{"norm": "rmsnorm", "rope_fraction": 1.0, "bias": "none", "tie_embeddings": false, "extras": ["capped logits"], "batch_tokens": 262144, "seq_len": 1024, "steps": 3447}
Each number is 128 + 24 x the weight over its row's rms, rounded and kept within 0 to 255. Layers, rows and columns count from 0. Numbers have three digits each. The size before them is the row's rms in percent of the matrix's.

# down: layer 4 MLP down (transposed), 1024x256, rms 0.224, rows 924-976, columns 0-127
# up: layer 4 MLP up, 1024x256, rms 0.219, rows 925-976, columns 0-127
down924 108:123111128154108121123138142099115099185088107126119128078120129142076144098154136118124125127139122135106153100140093124124115116077122148176146123163127153182135120126106108140114136116144135090133111127126116149179139113095141114128117097137142139101130159112122083110134172133142114135153118118113175149158137152123144091099129095125154137154125108161125131146099105141160166113113
up925 093:142092141135146125102077105132098121131100119136147165104165120140099141141148114172114123099124126174161133114085153120158142145143143139152135115139120150147155114119137129148158102145179129120119098146114143109115140104108117114123145188141109133118127100105127130150160133115121096131144081128131162111102105112152159109108146142139183140147111141091104152111135100177134097134126
down925 095:163141172097084134138152117110120152126142167095112101056157137131151146132144170072085139129120135100097088122117153089130114076132170179102132118184146149148096131161142126122146129162105094121110106151084114123141150114120118160140158127168143098144125131146094144177119122158116115107171153149136124142142136133129096081129120079120152061138121134110140110131131134140132142150152
up926 088:138154127117152083137124148089115163115126138098112121129159169124141132104139145176080130103136128083147193106141102148127105138082148103109154184131159139128120118124125132087161149124111127106154118127101146122098133134094148098175089116115111115143172076141112150133123144108135168130099131070137117147120129131139134111119118172133117126172138124124115099123164150128135096133156
down926 089:103130142121152130130120116146109093122150146127161085133141160149114111104125128109152129153144127111117148125105138161163153109141147158113126142137077136125110138062132111135088091147149128149139137080129153175136145117145114149135118104115141155118157130119160133116097110146169104126147104152105114143146087110098104116126118103101152085151132095063131157155115163061114110113113
up927 098:122116140146191106137148138102126160127140156114104132107149111144166145151143141097135128142125080176132106145120100116135097124083173134097123133112114122147095160108102113126140150130127120109145164123132121096103122160110155161114116145125127133108163120098092124164115091114149100143122112154101130115144091130101140188114137156163127114086143121161121107157122139124134131095089
down927 101:118159073121103132110141106113115151099126138137108112102115163091116174157125089120110135149127143104159088104138110122142143067185153167088135130160166119146149134133124162110123146147133140147154126108139152124111102157128160098128150107126110168087137122116130106140152121110113131154134142115160166092104079113107092107115144134147136146129153115158097151096144170174141125124131
up928 094:137137117137131150126118100135109130120156178150142165139135139097116118160165146153190141170161124188139108107137140086122114136163158100111135142128135112141131129159095169162131120147099130126135118118121177124096130104130108156175163082144197105095165141146155129115152095159133081106110150152120166113159136153114131119105115112139123170128110128126115106108100117164105103100147
down928 101:177140100106128090167136133134138087124116131106156103138088136144137135144136151143139124113132148125117128131131145162120158126089136136136108133110173146134123123179128104100106117121151109141151179142124125148109109136115159164120127146138073080105158125084096091098134086141099173120099167137119138143110094126177172140166123101104150096131122100124130169118128115145118127086168
up929 103:152133128122114142087109096137106162101125158115084168136154120146081123131111128125147140105135114144120154140089119140131130128144165120112146123123157163097126103116082116129071131111173143080120148116139167111107108098144157134125113116102141124109070107176097136152118133134095094121174152096137144155146103129088134130140157138146158137075145121169107125145143170140118168105196
down929 107:123137110092131099159142105150096121136147155153126178160151091163124123113139100148104143085133163191132130081106126156134125117144085140119131151100114127090131139137116123157136136140109140145118114189120123158119108147123142112119123104141126107150166161092154134131140139144131124131095131108126136147110096140101143123094179130096159122149127136167134152102089149141122077114129
up930 104:137113131155171133105174150156124066130124158137096141124176065187139174122095126178122138104105159179136142162136128127150125121117127129129110157129123086166129104175145118113161119150118111140112117172122118122136153135156147112112132114115136086113135172152119154111123108114100149101147127112106085086087174088130157093136131136151133105160087141094104146143118136127133112131139
down930 102:100109183140134149159082138156115117153090116134132153144133122131134131177162140151128134121161103121133107122164115117179115100124138121107129132126153153147131165116114156120114147098123129116125119148128108157150129116149080101169134108124083101168132155145126174115089129124136112115121113088145132139109121133121133143118165138173112121129175077150122110079117160116117084158131
up931 097:158108126136182121144128128100119113102126113111134096125164095149159132154108119108138141130123118158113092129140101133152099145153146115116109099106136099126104150112082152095115139175141175101114097121113140112086126100142124145087128119103150118154162108099116130158092124123126118140147084136092097132155099159142127101157144104148086103089137138156119088163153116132180150175152
down931 104:129101150116166144118120124132132131169125123123135127178114131146120091155156125098107098134078136119141086094101156160155145149129132155169134140157144121141127183135123120103155161088131104101141150147094131136124134160180119106125164138079087092129131131086151092150157145134109132149125150138139135119114091136089149112122156104103107131127148121144136117152147103163143133114176
up932 099:086118123129135154113114164184149083080087118149102089122118130135139114129135097131102126187121140116149156117094158105103129107098124159115130115181111150116131193122121136119106127158098118128149148106143126118139124136138128153127101101133099110128122120138141120133123117141117146131165100187133178119112145128124162150113133122125123117098155114121197109134095120088132129156134
down932 067:135125178138162116152125115100125107151131144171155143126110167160101109140133131096137137152151120124112117149194128136128154125103154134115163111104091122174142118146131131138134105159091122118123102093167109123175109128168088110118109115122145088101152125126160077132109142097136119167130178123079131087119156159087141156134138126129105126110123104102120131126062129108138132107172
up933 098:112140111142144165092114082158158167125109103108124093123102133131137130088131136144097133150133100139124135141136156122099216138155143169131162142128200167124132103107127102165131099145124119173135107122118127146142157113148123145129121103138127085139131096155112119107141142098138165098090131126121121159127127132164090136144150125123183137132158111088094157098119141130179159103156
down933 105:148155147098154115096126157131155152159155182120122136115121115165105154110091156149143100099088122120112157120135121145134059141115125130177144168156166130152164101074133151130145072146091102096146132137138115089102134152125127160131092105112121127112126133155109163111104150133102175150165144144157144134097140142136139130101121106127121136075107108131151135138106133119155124128123
up934 097:166100128127187139141129106131119116156115115131148141117161142139149093159161110116121123143142106178102063152103105116095161111077151092136099075122160116146107161113130098152142109136157079127141175102149112105120120102089119125099114126169117158102167121143133096128156136140142084154101109152089108141149141160130128146129121097130154139119113084134125145110141116123140111147154
down934 100:131151086106115098103129102144157146177125150106117165125135137117129124160141147146074105106119143173126165108146131152089113183153160147154104135157144104138176107157144126088181160165120095085107132152131136106132131095174143106143134135119138100140105114124119104132116137167128166144139137108152168109125148104102188107149136171154131123154110179117136113190140135151150143117106
up935 089:170123107132135105126120125140139101138157083138132156137132075130149145131120115111126079170125151159144152111121155139118122149164173127103138165149109102153170135120112158087162106147133144092104118134129078170147116184103115161144156139131144120109141121144144129099162126115116147085137125149124083143117149154118112080113107144125129083106098162178140133093133133135136131114145
down935 094:100172072109113132110144188107141143092139087102111160144085155112149157128130120111138143117161124110109087122116142166113097118114091113119116138159121116138119147104155139107127144121157141111129145094147093087113148108131140153137086141147108130096147161154127119153180117172173132126116124102106095086119124143160149157122137087107113144119128156126099157149097159115083189120109
up936 095:104143132135120156130096102134102154120074112140145077106136189172152154124118098121138117148093144142095131164109135143135178133127120124107126130108149165131125123108114102120104133149149092119135134156149153154147128136149133105125117139133126143115122111176148092107140104130106155144120161128128148142119095139141140134138173102163159128131135183131125078128138182129180121093149
down936 089:116122151146129145111128120108102110114117163142109122122097138140131125119130106138112155149170126100152126142141131130158138139143107160140103063117122099168170091138148140179165123123139123126120141103179087155143117094174140133125125110106145126145092131120145109136142070115149120121172171143130172124114110139148117104143131097168142124144120134153143128118112115098148135099150
up937 108:135084165143143135100152086126151129133119110113119164072120149153156116129131105190128104156141148141074094128100147156092116146096126092110119115092083111147140108159093140112107164120131135106088147130116164099151117175125112126177159124163140121166138156111087143112143142119149111131191129110109114125112130153159137127147119120124145153122085149123162133139074118146121161150164
down937 105:074130117101104120142132113106143149115117158157121154138104105139128124127133148163110119150119085115104120143110129142076144130117115131124096127115126114082165130146150104159103125184118137109103143174137124141084172155117125128115156140112114150117110128147099138104141135084116147188150155158142129059131138126158128102116075117127181123148118121090117121094076102104108112124119
up938 107:111143105153121119103160135157137128127200124129153095082105083158129110104144131138135099088123117166183139113166141150122135104128130108143165130126133136096122154142146126097145119103115145112111111114108116133112135170126120130153155102138148124134111137140132187132097129143150120150131156151138127100132136103127121152140166118118148113115137097080141103127148105162176122076139
down938 110:174163134151149141140096156109103161076156126174108111143118079156163169125131156120158160119141139128121106124131142134136143141143110077128107102108120115157095095055093113116157122106107115084145128078133116124112105076148155135103119079148109099125110083058111136122152153125104123143122112070180099111098128153149172137145136091151130132129117123105144115136136157132123152125159
up939 103:129125109149175096121105154163174130203132116107101140124182149139132137142117108160100117165103104136129144155142135142095163117103090176142103084081154163129140111160099129125092138158099140132133107138144149120153104135135127131139151106093116146157132110160111149134143103136131094134155155123132113181093152109135161121134139131109127133132094130116127145116116063171151103105122
down939 107:123130154124127140129169102111117137130109158134101088123153147133122106117121123137078135116156121145099131194157120117125136138128132108160114140103125162151085094164098182147088105172115135123126123161151170144082104128127134167122168083122121144144182133143097166123150125118127158146152088100145111155141094122156155123133142109104099136126118126127085103122148114195111123148134
up940 096:134132085110140126090165108104125115128148164139137158139178138161096129099137143091142149119143151162139112126061142108106113140152136102128160123126101092125111114163151095079152094144140159132091134137139175128136124121143101133108096103144155166129061128132122109143112111166151148087078117101160150144141120138160149083102141173129149092124126128154125093098156074135149115128120
down940 099:119079135090137142109115118122088175174142120086130135105127164141119149134145144131116123089108110118107047103136141092119125135140112122150075127109124133106152166123148107107140119106147137131081142159182167155113141165123155147110144096143086111151099139146161162163160092131130112088099111118133097142115137150098104106123128120139112150099167136136143134124113099120132113123146
up941 101:095078103154130095158150091147128108106143110140148173104122127112157172167165119107136137124120105141076135118108144147093119130159123121106134164124119182143096121136085161128131146090149124106082159141092131115106124118103148126104152107124156065119101081100123151171138101157153142127106173128099064125157136141092116110120156127124093110110125174144127117147114129160135128124157
down941 109:164134122126126127111095112142080106134111122143102087131106123144095143136138150105136134129120156149114189116118098142159114140099093085160128093155141150118138114146131145148117126112127156126119160142114107099129131124145130147106115166138116063077179158126161128128167161141116114142079127152159106096118080121113107106188139116145108131098134155084103166142105164172110133159132
up942 109:134150063140122146112112108100144136097150146114081108081122145105161163129172070151141167122103068142121097075125145165125148146130142129108135153182135129134118119093172126134130109124167160111118131133107130120091102157151106108105131151138118127085143155106131131120149122183151107153139130071106150129172118096150110113115123128131165137153104151101149077151160124097171122140141
down942 110:085163126128144120138113157092121091129162087110140177119149140137119144157132120124126111149159163072096149144096119134119134114142118148120107115166123088162079136121139124134117128103160127147111115159140068158109128155108123060100141137116149116144139117106109130094155129167146126140155152125159118120087155073122104097143128150101127133093132164160143074135115119146081111128106
up943 099:067159143092107098164164125126153110141158104130127158109134106133113091126128110116112117115100108115162110156141114108112154114112131132171130107176160097090118127151102135107083097115145131111166171115089150130104161087142119133113126154152170084131130114146114118118138130116104128147144154084116134129103096138125083162130163098136153117108127105139135158135156161130100123177083
down943 103:142118156120168107107158138106153090110128088155132110126109157096147164097144079189111130104106087130135152113149097124090136070111143159157159158141111121102104068159130121136181106151090098113147083142156146124150124122108112110151142113116080124115141131144128125143141152114124116176103104149179122128139136148140166150119166090151158094105128174113123159126123110133119132148121
up944 102:131134113148111152150132130124154163061129103106148116073139158179100112137141185134128152133106109136132098139148151126146155119103147128145144143145117121118104177122150129159148168120125093096116098146166118148103140116167109082121111118092117113156110135125139072159097157176110147172119120075139176136162131145151132127142137121114153132158103101134118085146084141122106090121096
down944 098:161133113097163114103079161111124150110151139163111142159132122087136165138140120119097148142101126138149137142121074145115123162121107179143107135126147120127098115158087146123111151115149133143139136115135137139117117143134126140142098115119112165176117090135138143130121146123097132084133130131124110117099126088139156115102145153151127145125135119102140127131119106116112140113144
up945 102:141152124106109146139161127167122136129110167123120087146120162118132098143125150121142145138130136143135141141146149115099123117126142083133128143139184141181106141150123115147114153099132087121098097104074119147139142140144121114161093150171115135098128115114154120143136150126130146114116108103129189093118128109152089116112108169155102128145104166112129153119088125148156086125137
down945 108:143126086108165130137167138129104120127137130156084073113120108114131132151161153105130120114111129172095103126151104142121111139133143118115095144154133128107142123117149167124148130120133114142137166103136139111114130087089095103117162173111094090079120148143140107124133149172148121115120131159157151092157118116114133146098125176158138111110135124181119152159171152123123159112104
up946 109:162144128093098185126103115196146122129151119118109172193132144128112126087111099150102144115107146140102152129103125128108127141152126142134153126157131146150135115117097155118150149145142119111149150139164175167071107110129080127146127154126154133138149128136118162143141110135145124134127133152134125139133097121117139151101160105115135093148127135142163149202179139164134153112144
down946 093:116143154134186117182144164093114103067129146113132161150131117124142116136151125159115145102161148135172136121138136143137120119115167116129106104118153143120132113123101115133116098123105135114107117113152141131089148110131090090135134110145124128128159154129137155140131128135136166105116082121139136153126144174135151150112154189099154140151125150154124113105140109100083092156160
up947 089:143147114119144133128116078159120124126102103099135121085158137126100122098144061085168159128175125087124118132094136132150117114151113115119153119151142096101117156106115135149136103161140166087119139181168131109136149117134146115160162132131156143146096134099148115142102127103136153188078141077131138113106138131158097158131156067113110094118154092093168112152114079122176125157091
down947 089:132112102138120088073117131164125134110136120164123125136150151124171133092139111125082141152095146149144145155137165102118126123168089179158146136116161138135119135147170120122139175121120126179148153168143113120130119156156141178126120170118168146101153122150148148073123100141119132108152138127115115105121141119141119094126099113153091142162088155125085129088128155140117119126147
up948 106:110093140140153134155139135149088118116084114142155165149119099163128108132099134152146123150169078156119133168102096150126115122155139129141115141088113113104086135085092157081103161156124134176125158159066124119126089140147168170100093114097139116120163101152130149158091114134120156119138164139133150167152126137174158136099148113149118113108121132175080132129127091108155092123119
down948 112:107107138153120106108115142139117137140137165099121139119172127148117153111063075107141216109125132099140129146137105155160123151132115125119127116165124122086112136108111094070101135124156113144143089144083099109126143116128177136135129087113186163112102168106126079144115156164140124130129136132121149134179148146101123143125148144101157140101154147127152127134110141185155096147112
up949 101:105131086109110106114148086148128129168189125119185087122112128083120094101140165134115153118094116176097162120147091159158147114112104110113158139133117092111156131113114101157178089148102109110149120120097112134151151144136147121114173088123116103125115091100121137135148101152127108121118119109101100113113103096147115119113083126101092132171107129122154133143108146097148140159136
down949 110:141119106106105104125087116150088116126125087135107087133147110130101153082090103133084105125133158162149147118093132150128192145163129107082119122135107154139145142109117079128109144114115124116099164112145127109106101116111142120127149126163111130118149159100121141124079157140142181099140136111130112118111126129166170151128152065118106123126111143131155133125120131123070089127165
up950 103:128063092104119160143114095111152148113139126106083142137152116110117122144115119145119142131133097146139126085122138127171167160163142133158123105131111100105123125129124146105113116115173124168107133084141077131098112113125115116174069133129158127122138147136126160118140107123104145118143127156122152130158152185114109093118136138137139084161170118137087133150128122108125115148119
down950 107:146121112111099144122171124127086122087138147138118136125130134103185127177129105151130096147143141129142176095096166137129120147122098144102145119143152093125125099124114115156099163132119132142120115160114140152113140164168095131127138146116130040106108165151120124148130126121123125154147148134096136092134159163148126115166129107119115163120120138142117147070116163142103114130125
up951 105:183150109125130131120102111138110120146126124136156140105139154170130134118156132133123133116132064161126123113157155097095114138192117102144137137113141136110096084124134132112117086137168112167136141151139116147131090157115102132108115138106128130090151145113136122149111152132137143128115121129091147127115121118148134152127099139111128163132098116147112112180094110052127148136099
down951 097:132126172102161113133102119147109115147102131125077120169082129095097129140074130151128161102121176111127142114127134099140146146110147111148105134148193176165145153078129093103151112137129142110149140174154123167141089136128159132098141103121082161127128149132130130131113100139123108070157134106114119075114164142106127137154133090141108138114144118108129131131074179137116154146132
up952 103:159116129143088124132153093122143144125123159099142101096135116174121117137115085133147125120132129159117108165155143106187133127112133112133132125143117085124115115081124163115120147129144109158108153131113136114147129084138158110150156138092133127147105087091125129125113138178101144130119129128126100131121090130127151136120147121131144143151179149149134106167145094113177109126116
down952 111:106125073182132117147137127081126090160095121102135151107189133120124106091127119128159153141132107099168103138138106160141128100117136124142144178112118114137142154093110133118120148093150149139147099114166109155153135119132123112108099119120118145110123137106146105101131142131182130130117165083113139110172108131077126123117122150131154164138137117075164141174138146152142137123126
up953 099:150114132130153152135141118152129169114084119113101132143082143167164133148086143085148134107117126165090145148103135156120093124161131179141099117117119118141127114136130114126141078142135120140134166188161112129110081129116119116121078118170155112115117119146141141100092141126137141128140120126155141144189112112150106124085148101098166122139132152129149136097176143137158104142106
down953 102:145123158128120099090123141075116127120113134135132138171130147160098161130101140095137073130139123114110169122126144144111130095154146118132128131146114145084115133131136153127128125089128118152153135123143114106166150090118099131182148112133079144161113143101163104113116110127139134154087134132125118121088080100145119153121134081141120113094120150135161113150127129144168107132161
up954 097:150108124125148097123125090102146114195117127119122167090105097147133127094147113089078085149087137149099158116121129146147126119098143148126141129110125154151110143152180121108119111122138114148156128134116142138150077126095117104074124135158125108116133124128146158155104174106115109109119139122087113164133121121129119119137113136143106120104101129094114099124146148135131141199038
down954 100:143118133112116099177123126130113192116095133130148127126155120117102121116116102122133085117113130146140128152113111175119138106117081107115143167177128137111099109125154138141123127149133133122122139134089143136185134161126128117098141109113147110077140131120134079118119154078166130141071123130083128130161122105093139137164145131132118141112113124129122122132152166105080145154140
up955 096:103132079121149134112143119103114206133136128122119133127104102081086136108202156089152107161127114117115181139144116162145125172134104138163141120109165108139133120107158158132116085104174094107132167142127150101122099077136137123118121125120139147118164128139134158132156183133145166121143110126166108128121102141139095143130159092069151184101117119116154119117124086129144111152174
down955 096:118101166154086146135154071133086105109114162132126150139127168097136171107153140113152109132079120117121115132121151106112119122102118154143102083125159185117176139100135164151145099152095143170162100130121152167131131123128180115157203129084118151124132130122142139128151125105118100117134163094140153105121139128143116142119157084176140146112129138118133157143111113123157150170148
up956 086:155130125094129149117124119173128124128147109161120125115145138162105113131170147121171116133118109175133122089107083091121129108111148169128153087130098118172112111164103134130140096160107120131130097117126167143131136122116130131137116152155134125146089142155140119163090118127135128154151093094133088151134120156161115146092100144175115135152127125129088108163113123135165178118115
down956 093:131121141074127149087102111134127103082135191136128110185121124127137096118121173127131110139159115082169130138136096150082163142095103183071154126128137121144153123111095136121147118161128115137133143099111137109158153141093134164142154139115100088140119142116116143158164099137121118127141080079134077097153092101191127108121109098159105127119121131128127168089146107193081161080119
up957 111:075071100155157133179125125129092135183158110135120104117118090158125139129134143153127119128136155133139114111121126136142109137130182197137120167120116153163164133166160151090129137129128102131117115094150129065072121107111108079118161130136128131131138151103128104111131124129128169116142081134089126120120159129141145067121093137145137087094167129144135128176151117120126104131139
down957 110:127101080133093128114130151098119121106105133060102178135092136127117139111114144105126114124148117137124125140145167078131109091126117121167121098123130086126107122143130120098123119159151124139166154133121141135125078111142134075136139131102116123100141155106127116159132144103088141139158127152156147142134115131128136095128204114090120136116132102129156117119147135089139135145165
up958 105:116117059122178071081121137093121141131144114077124138119136140153105106109132134115114110107128079134138164125120101146123163160094095112144138188135123093141152131135115105080134149157136093108142122119162176127130129137141150115130126148170182130137111175108112103097098116113151152156066171151130132102151137138113125134190103113126152105147089174134113113119118119171161124115155
down958 104:124105125144177111150141110138123136133129162128086119157134104127111140168151179126165116156156116096153172122125129177110081114092089158113120125125120102107074093109131130121131106171121147100151135128116096103110104123114087137113138101156137168094113163132112138103152148108111136098173139140142154106158096126097145117163090139114097155163134124119134128092147092100121140121142
up959 091:134120105123124145140123141141143142125121108106057147129109162107140137110097126139111140120095133097106114127146110120150131187148151174145148156123121111137063102089160111138186110108155119122166094082142139109075124105129093122116094143107136096095179095124168180138118097142089159147151103098112154139115114121091123123092108133137139099127092133122158155114127157144124146121161
down959 100:107137135127161113107159151115088136120126126120126120136146099114130155127125150129119130157107188130129123113169139130098137140115124125075115074160135149088165146144111138144150130111157072161096140144115165156158136156107145103165151108161152143112128117133056149115137132166148145097124120151091166141148134138166151101131146084102128098122147122112122110113107099139128120127150
up960 092:134107109123150107100107125127107156139114108126161126084087135151101129140147171175140092119159080157144124107106114088125107161130100118148127106094125153106124099117149102140107106109129107158162126124103144089130135112086097139097134128149132124184126114098124120147134164158136134126168164113176096118088143143136121113168185123137101132069092112085109092077109117189137113120175
down960 096:095119119159180135110122113117127130162127114141146143116142140116093137108141123128119124135130137113113086156159098132107121101160134105137135126097105195116100112134130102100131147109077078144174126158124093150100147083138117102160114136133114086118122128147170130124116102164107157098083122111142106120137181188144123113078137155112113165098120131101137145126142129158149086110083
up961 103:168122158137165116138091111142152134125124137161087131105160102144133116121112165136112129131119082113153169136104134150115068116116151117159124159101137130124147167144060126140141122127084158130133126119133155151120124120122127153127115133076139177132115130133143130164133152184081155139092105156114123101148085079115123148132124139154115171130114160141129078145142151133146136115107
down961 102:147109130166133128174154111153108114108118106151132157146128149113139122116102101107184118147120133112152127124119131139152103105142135138116135145064081183140140140086132125093132105124146131102124174131115129114165133117160108136127144168118120098085140145091080131063142127109145154093137159122089110119090114121083144140130112111136106117118171116127098141111110080137125104091119
up962 095:124106112172083151141141145138096165126097125138133136094142102153127133102166127127102149153142125163180135113120140120134122107123149095136140150129117147158139090171127155100134165147109139135168099123147116150108107179119131110116141117077132116136156128136137091158121146111074109130067109104133118155128122095166160099116077156175126153099136118098130150088129117139120131163138
down962 105:130124110137118134142134138130126140124104120136111126102118096129085158106167163116082170119140109101155130144122140116142106128098113141117151113112131103159157120130135124129140109113097150160088098147163084140139145174131132111124152088130116122096158112100179105144139100115131100149109107129156184114144091123124085148158089095171144139158114147095131120154142122122104152130196
up963 099:117113111163147141127138116155119147136113079146104126109168125120147132134133097164146158080173168128169134092107128150159107098168137144148126141094147160108159138107132106127132078148111131119120099106126131152152100104107131117118151108102162118094115130138134146113108134138149143117124122102107147132155138128122094172135117152140105134176110116148122150157144156144138177142119
down963 104:103114168135118116163134143105090097118183101115157137131125147123160123135093165135134146139120147124139134088144128106096160103136152130144087145089118112144104107144072168197118153151138094146086166148130172183114115110092177145146126158173146115127136118132152109107159098100140155135120126162114107146143128128118110146123072119175108100133103154137134104118125115159152148157129
up964 106:108123097133156115136139181169122179120198099129138145173137089141107148160129109122144126116130103157076126130129131177154113155151132165124122115133140125147149152121106106123138110158124122091097109127058150087102110104162115100132122124092175099122106169117152118132154116145136186109061159174134104145156136172130132130096106095124146080150116092136136149172179085109178118143128
down964 103:186137113101145142111172174106118120115152087113129123155156156138133082095161138118119133143159149141115127148154167119114137126148129137182145108163150112149117141109136116136112120174146143112134172127140179168124137168112122122133141081104147108140150160135131129135124136182183145124115177053108119139116155180107132138136131129132103103102146123159155161118118179138096123132122
up965 103:148166111113119113154108150113157111154164094152116184137113136130144118163079172101165129145096144179148098133087130115089130134126108114106113141163147078101194133154121123138109090130143140112154128115116136119096160156126127114109136074128123132124139133125134100120087135117111113116103154181112104135124140118155108117150109123126133099124108126150128124133122100156165120191150
down965 110:122151132154101102128109135142111118147142080184083122075134142101121151118116168085166141149140139163122135129116134057149168096112150124120174147158112120145117158123135102104132147123102137114111165113112090158131172099186141121187149103106119100092135164107127154123155123121088070151155092139131118088156137081127103170090078145112144110125085103128138133096127125149119107151122
up966 101:126144126129119136104125119159147160119133126113109114136121118081101134091126132154128131134145150147103168090163146100134109157151121114133106124186120158170115103127080153115126128124139134152100131152147134140158140126140128104149083108070076112130155172093177144175128145131140127151151075081118149160110149144137160160096100172090115134117092139093103140156096102120125110159107
down966 110:102146092144087108125108120172150136088153142113115143155121113110113117149108143141149114102109120083105069153166128080183149160106137132147092124164138151131129114098137107134154106101103143118114108132138139168101145108148141135136113087138120153161115139109139099157104150131123153104139117101121169143163133117154128149110117146118102081161142085164097159118128107174116119125128
up967 093:157162160125122174129133145113135152187144152121142099155133180116134160135162097108121170157080123158135149092121114137135080138171132089135112139131140113137150136134116158169106153126083143115119132118135121131109134099168153125141117129093128157134108103152114140111091098134122119153117132117109108104155153082138151142178135153180151120136114099100103141159153152179163121110140
down967 098:113175135153159109105165125146112143169113126154115090150124097168113176150126146122135153114145132134129167118112082151105117140130104095155125163146154135149121136135115202140134161151103123123148149130136118147105124095097148153128163116149169114138153124134098155152153125111136126114087160138086159154129095188121125132103125154105103111143136102120130130122097136145125119132075
up968 099:133157118143118100169099089131128148170132147127124156092124165152117141114120144164111104108137120120121096111149161090168113179135146090148118125154120117140142144099118108115120129077145085126095185128106153124068124088146114123124117155098094118171148102151105131107132110095144166152116070136115112119159123155157137080135139132136159153128122110144109095140145151139166125087139
down968 088:095130116138098111168125099113147090096113144124163121103160099109079116090072131148130128171142117108146158151133124136112075171153138164142152097156135142152150170138103091133134067132147171093156122154118119138134112149122118141159111100117139105159159132129125115144105141141125164099167117083160153112127135155141113145104116136164112162165152091160148129087104140096111115152112
up969 090:134132127118114138092095148141134103154136144140115070151146116140092133100130168113101125175102122157132146163140170138112131156163153159115122145096144112137133132111149115151124175116128108130124129134094122137127136119148135169144143149101113137105176104103149120103165154131166133136099124158133131140088117129156150137191142164156162078144075135109121124115103140110155149146129
down969 095:121128131127175154122156121123094105129133096192122131108132154132097152172147130094182173105150117122086100073096102102115112098117133089133100159125138121090135176149107126091176166183157161114144118157134151149067162157126141148149135119140160096148135101131107103132090126132143153094103124090152098132119124128126132120110149142104141145141132187104148123130119115126149104108091
up970 099:103154097112156111150141138123144092113119093130096132093123125132120167118136151122123115167106109172136084135111100113079168127154139120164128149112090118159128119147100146149125130109141200134155160144120133182104127153095130073124134201118148146150140163088146141122151182130126124165103078098120097132137133099100076159157126113094162101108147143099140112139108136134139106141112
down970 102:157113110133133104124143093148148118107116147089134173161097154120116160149085155159111156126099102138182115098128110098093183124123150111132125140103141144153120172116134094147133122097149094169123160090116144121117157107124094116147132132145135131125082116130136163146141155108118116165131099120118108109112152149095115108129102146109167138131126143127107133110140108088102108147164
up971 100:146137098186107133090165140125068133103125117089118135105140115116089127131142169124086117128112135159121131129103143090163140125101122130164155088090145157141117133137119151151131147114115107133105126111152123121153138120102151129108145127122155134141105105138118133114142137147122131132109151129124134118105106149156165130138089178115128106127106139099150151176123133193147114158111
down971 099:165104173131125171171122110106107118110150123134096180180156122142122106135133163147093153139130142115093137117077133156132144124149193182173154069125148138136114117100109105134129143102175136159102123112139160148131168113121146152117180102120122111111135138105143125134144106124121154127115096110110145120116144150117102105104134111104113145125114108091123106152106141130120180114115
up972 088:118146181157109139110108121094109164136158148121103161141112084136120120096128153140143142134170095137144158107124147139132156164137114122134108155103137134112135159121121126141114146134151121151131095148155128088085124126113076119130089108136131102094164135149136127164150136138126117155117128124161128150111120099160124105128142129140149123143089132148139120168155105111145138164193
down972 089:144083089097142141147118119132156168139170112142142110126104105152140138088102101153145168121155107116088152118133114130095119133152131111102141142129122176105150090133136158107111116148069117157136162105135128127141128115127131136108128116103150120156118099117108140102051152141121133116162114179154128123160154079141160182096154140131080142111143167118112122168125084148136089127116
up973 100:137111096152126146095112125117093115146122147155092138070140150167142136114113087130145150165131148155140153156078109164124090120105148125121123083092161152123120163177160123163111145148113117141115138119113144127093087133143126085143094153129131163109140170109166158104138124100137107147108100111149123145161123125119115122144130123105143127083141136105082116126164145145150125134065
down973 105:114105126134101134124113116130096140092083112127142166132126125142129145103143110110118146121100117122098131104109073110163153160121127143118127122137121144127084084100127101172122124088097115143130134117156097128118129105133137152126134158162070135126138126118109149150122131087087145144069108110125153144116145121106129137181117141135126122147119142094157085070092088122095160136148
up974 103:152082113080183119145076120148153088123130097097129092097160099154143124181140134107132111132138088141133109140121141162129154141156102116112110133100102101122139119132128151102136113138135126125139123113122140128142123144162150141123130158164154116197082129117109126097162110153124201140069108168082129090144120114137088154092128123092134085138118097112124145157106178076114145123118
down974 112:118067129125109106119102121112168155128153092139120095103108120111117173142154120110119115165145116096146079119150126129118118102119151117107121120114138129136150099107126120109100151136160116113102150085107136151109083105111143122108157137142125064107139133156168146123121084102123132101119152139162158139172138127105086157121102162114133092111131147126131124148146115161124143158187
up975 100:160120097140124122155188117124121135148135172111101147134155149108170117129152130105146150111132104127121115121130095115136114122154132134118141131090198105154100128080150188184098134145109146125111166146108182145116172114127124141107086149129128150109125124108090141136149080180099113131148135085146124126137133118160119138074127134129132146120135135187103170177116133111153134115116
down975 114:128121136138177153112137164111172146151143149152114167149108157117131121109134172138123085173129140127083113175141093129128141109155103160139180187112145141160135089073139133127136119163126130089125114126116113157146118153116120138113097099123095117139114101142126134157098108110138140141167136112115104114117126108102129110147134135098098112123158143171147131096164123151096103144132
up976 106:121156155141158126144147117140134126127124129147125095116146144154136135105114076110077135115139102143144167148145149121132151134182156099130115107170114114107144099126108153147111164094154161105092151132104136091095120130140138113092142140114146089131163083115138118146146156142159158124103126135075153095151152060147108147159133129140132095132099113106146166120116109100139110152098
down976 103:143103168101155152132144135132088139097138107151147134127137132085117143145136129147131083128153175124138162167143119109072075128097133116120108079124141118133154123144093109167117101156127092127186125169152108138151118106120094129133106162063126114154143143156089130076121110125100143162140146121162166099115111116173098137111114126096154149144134102167103125149146103051175116094167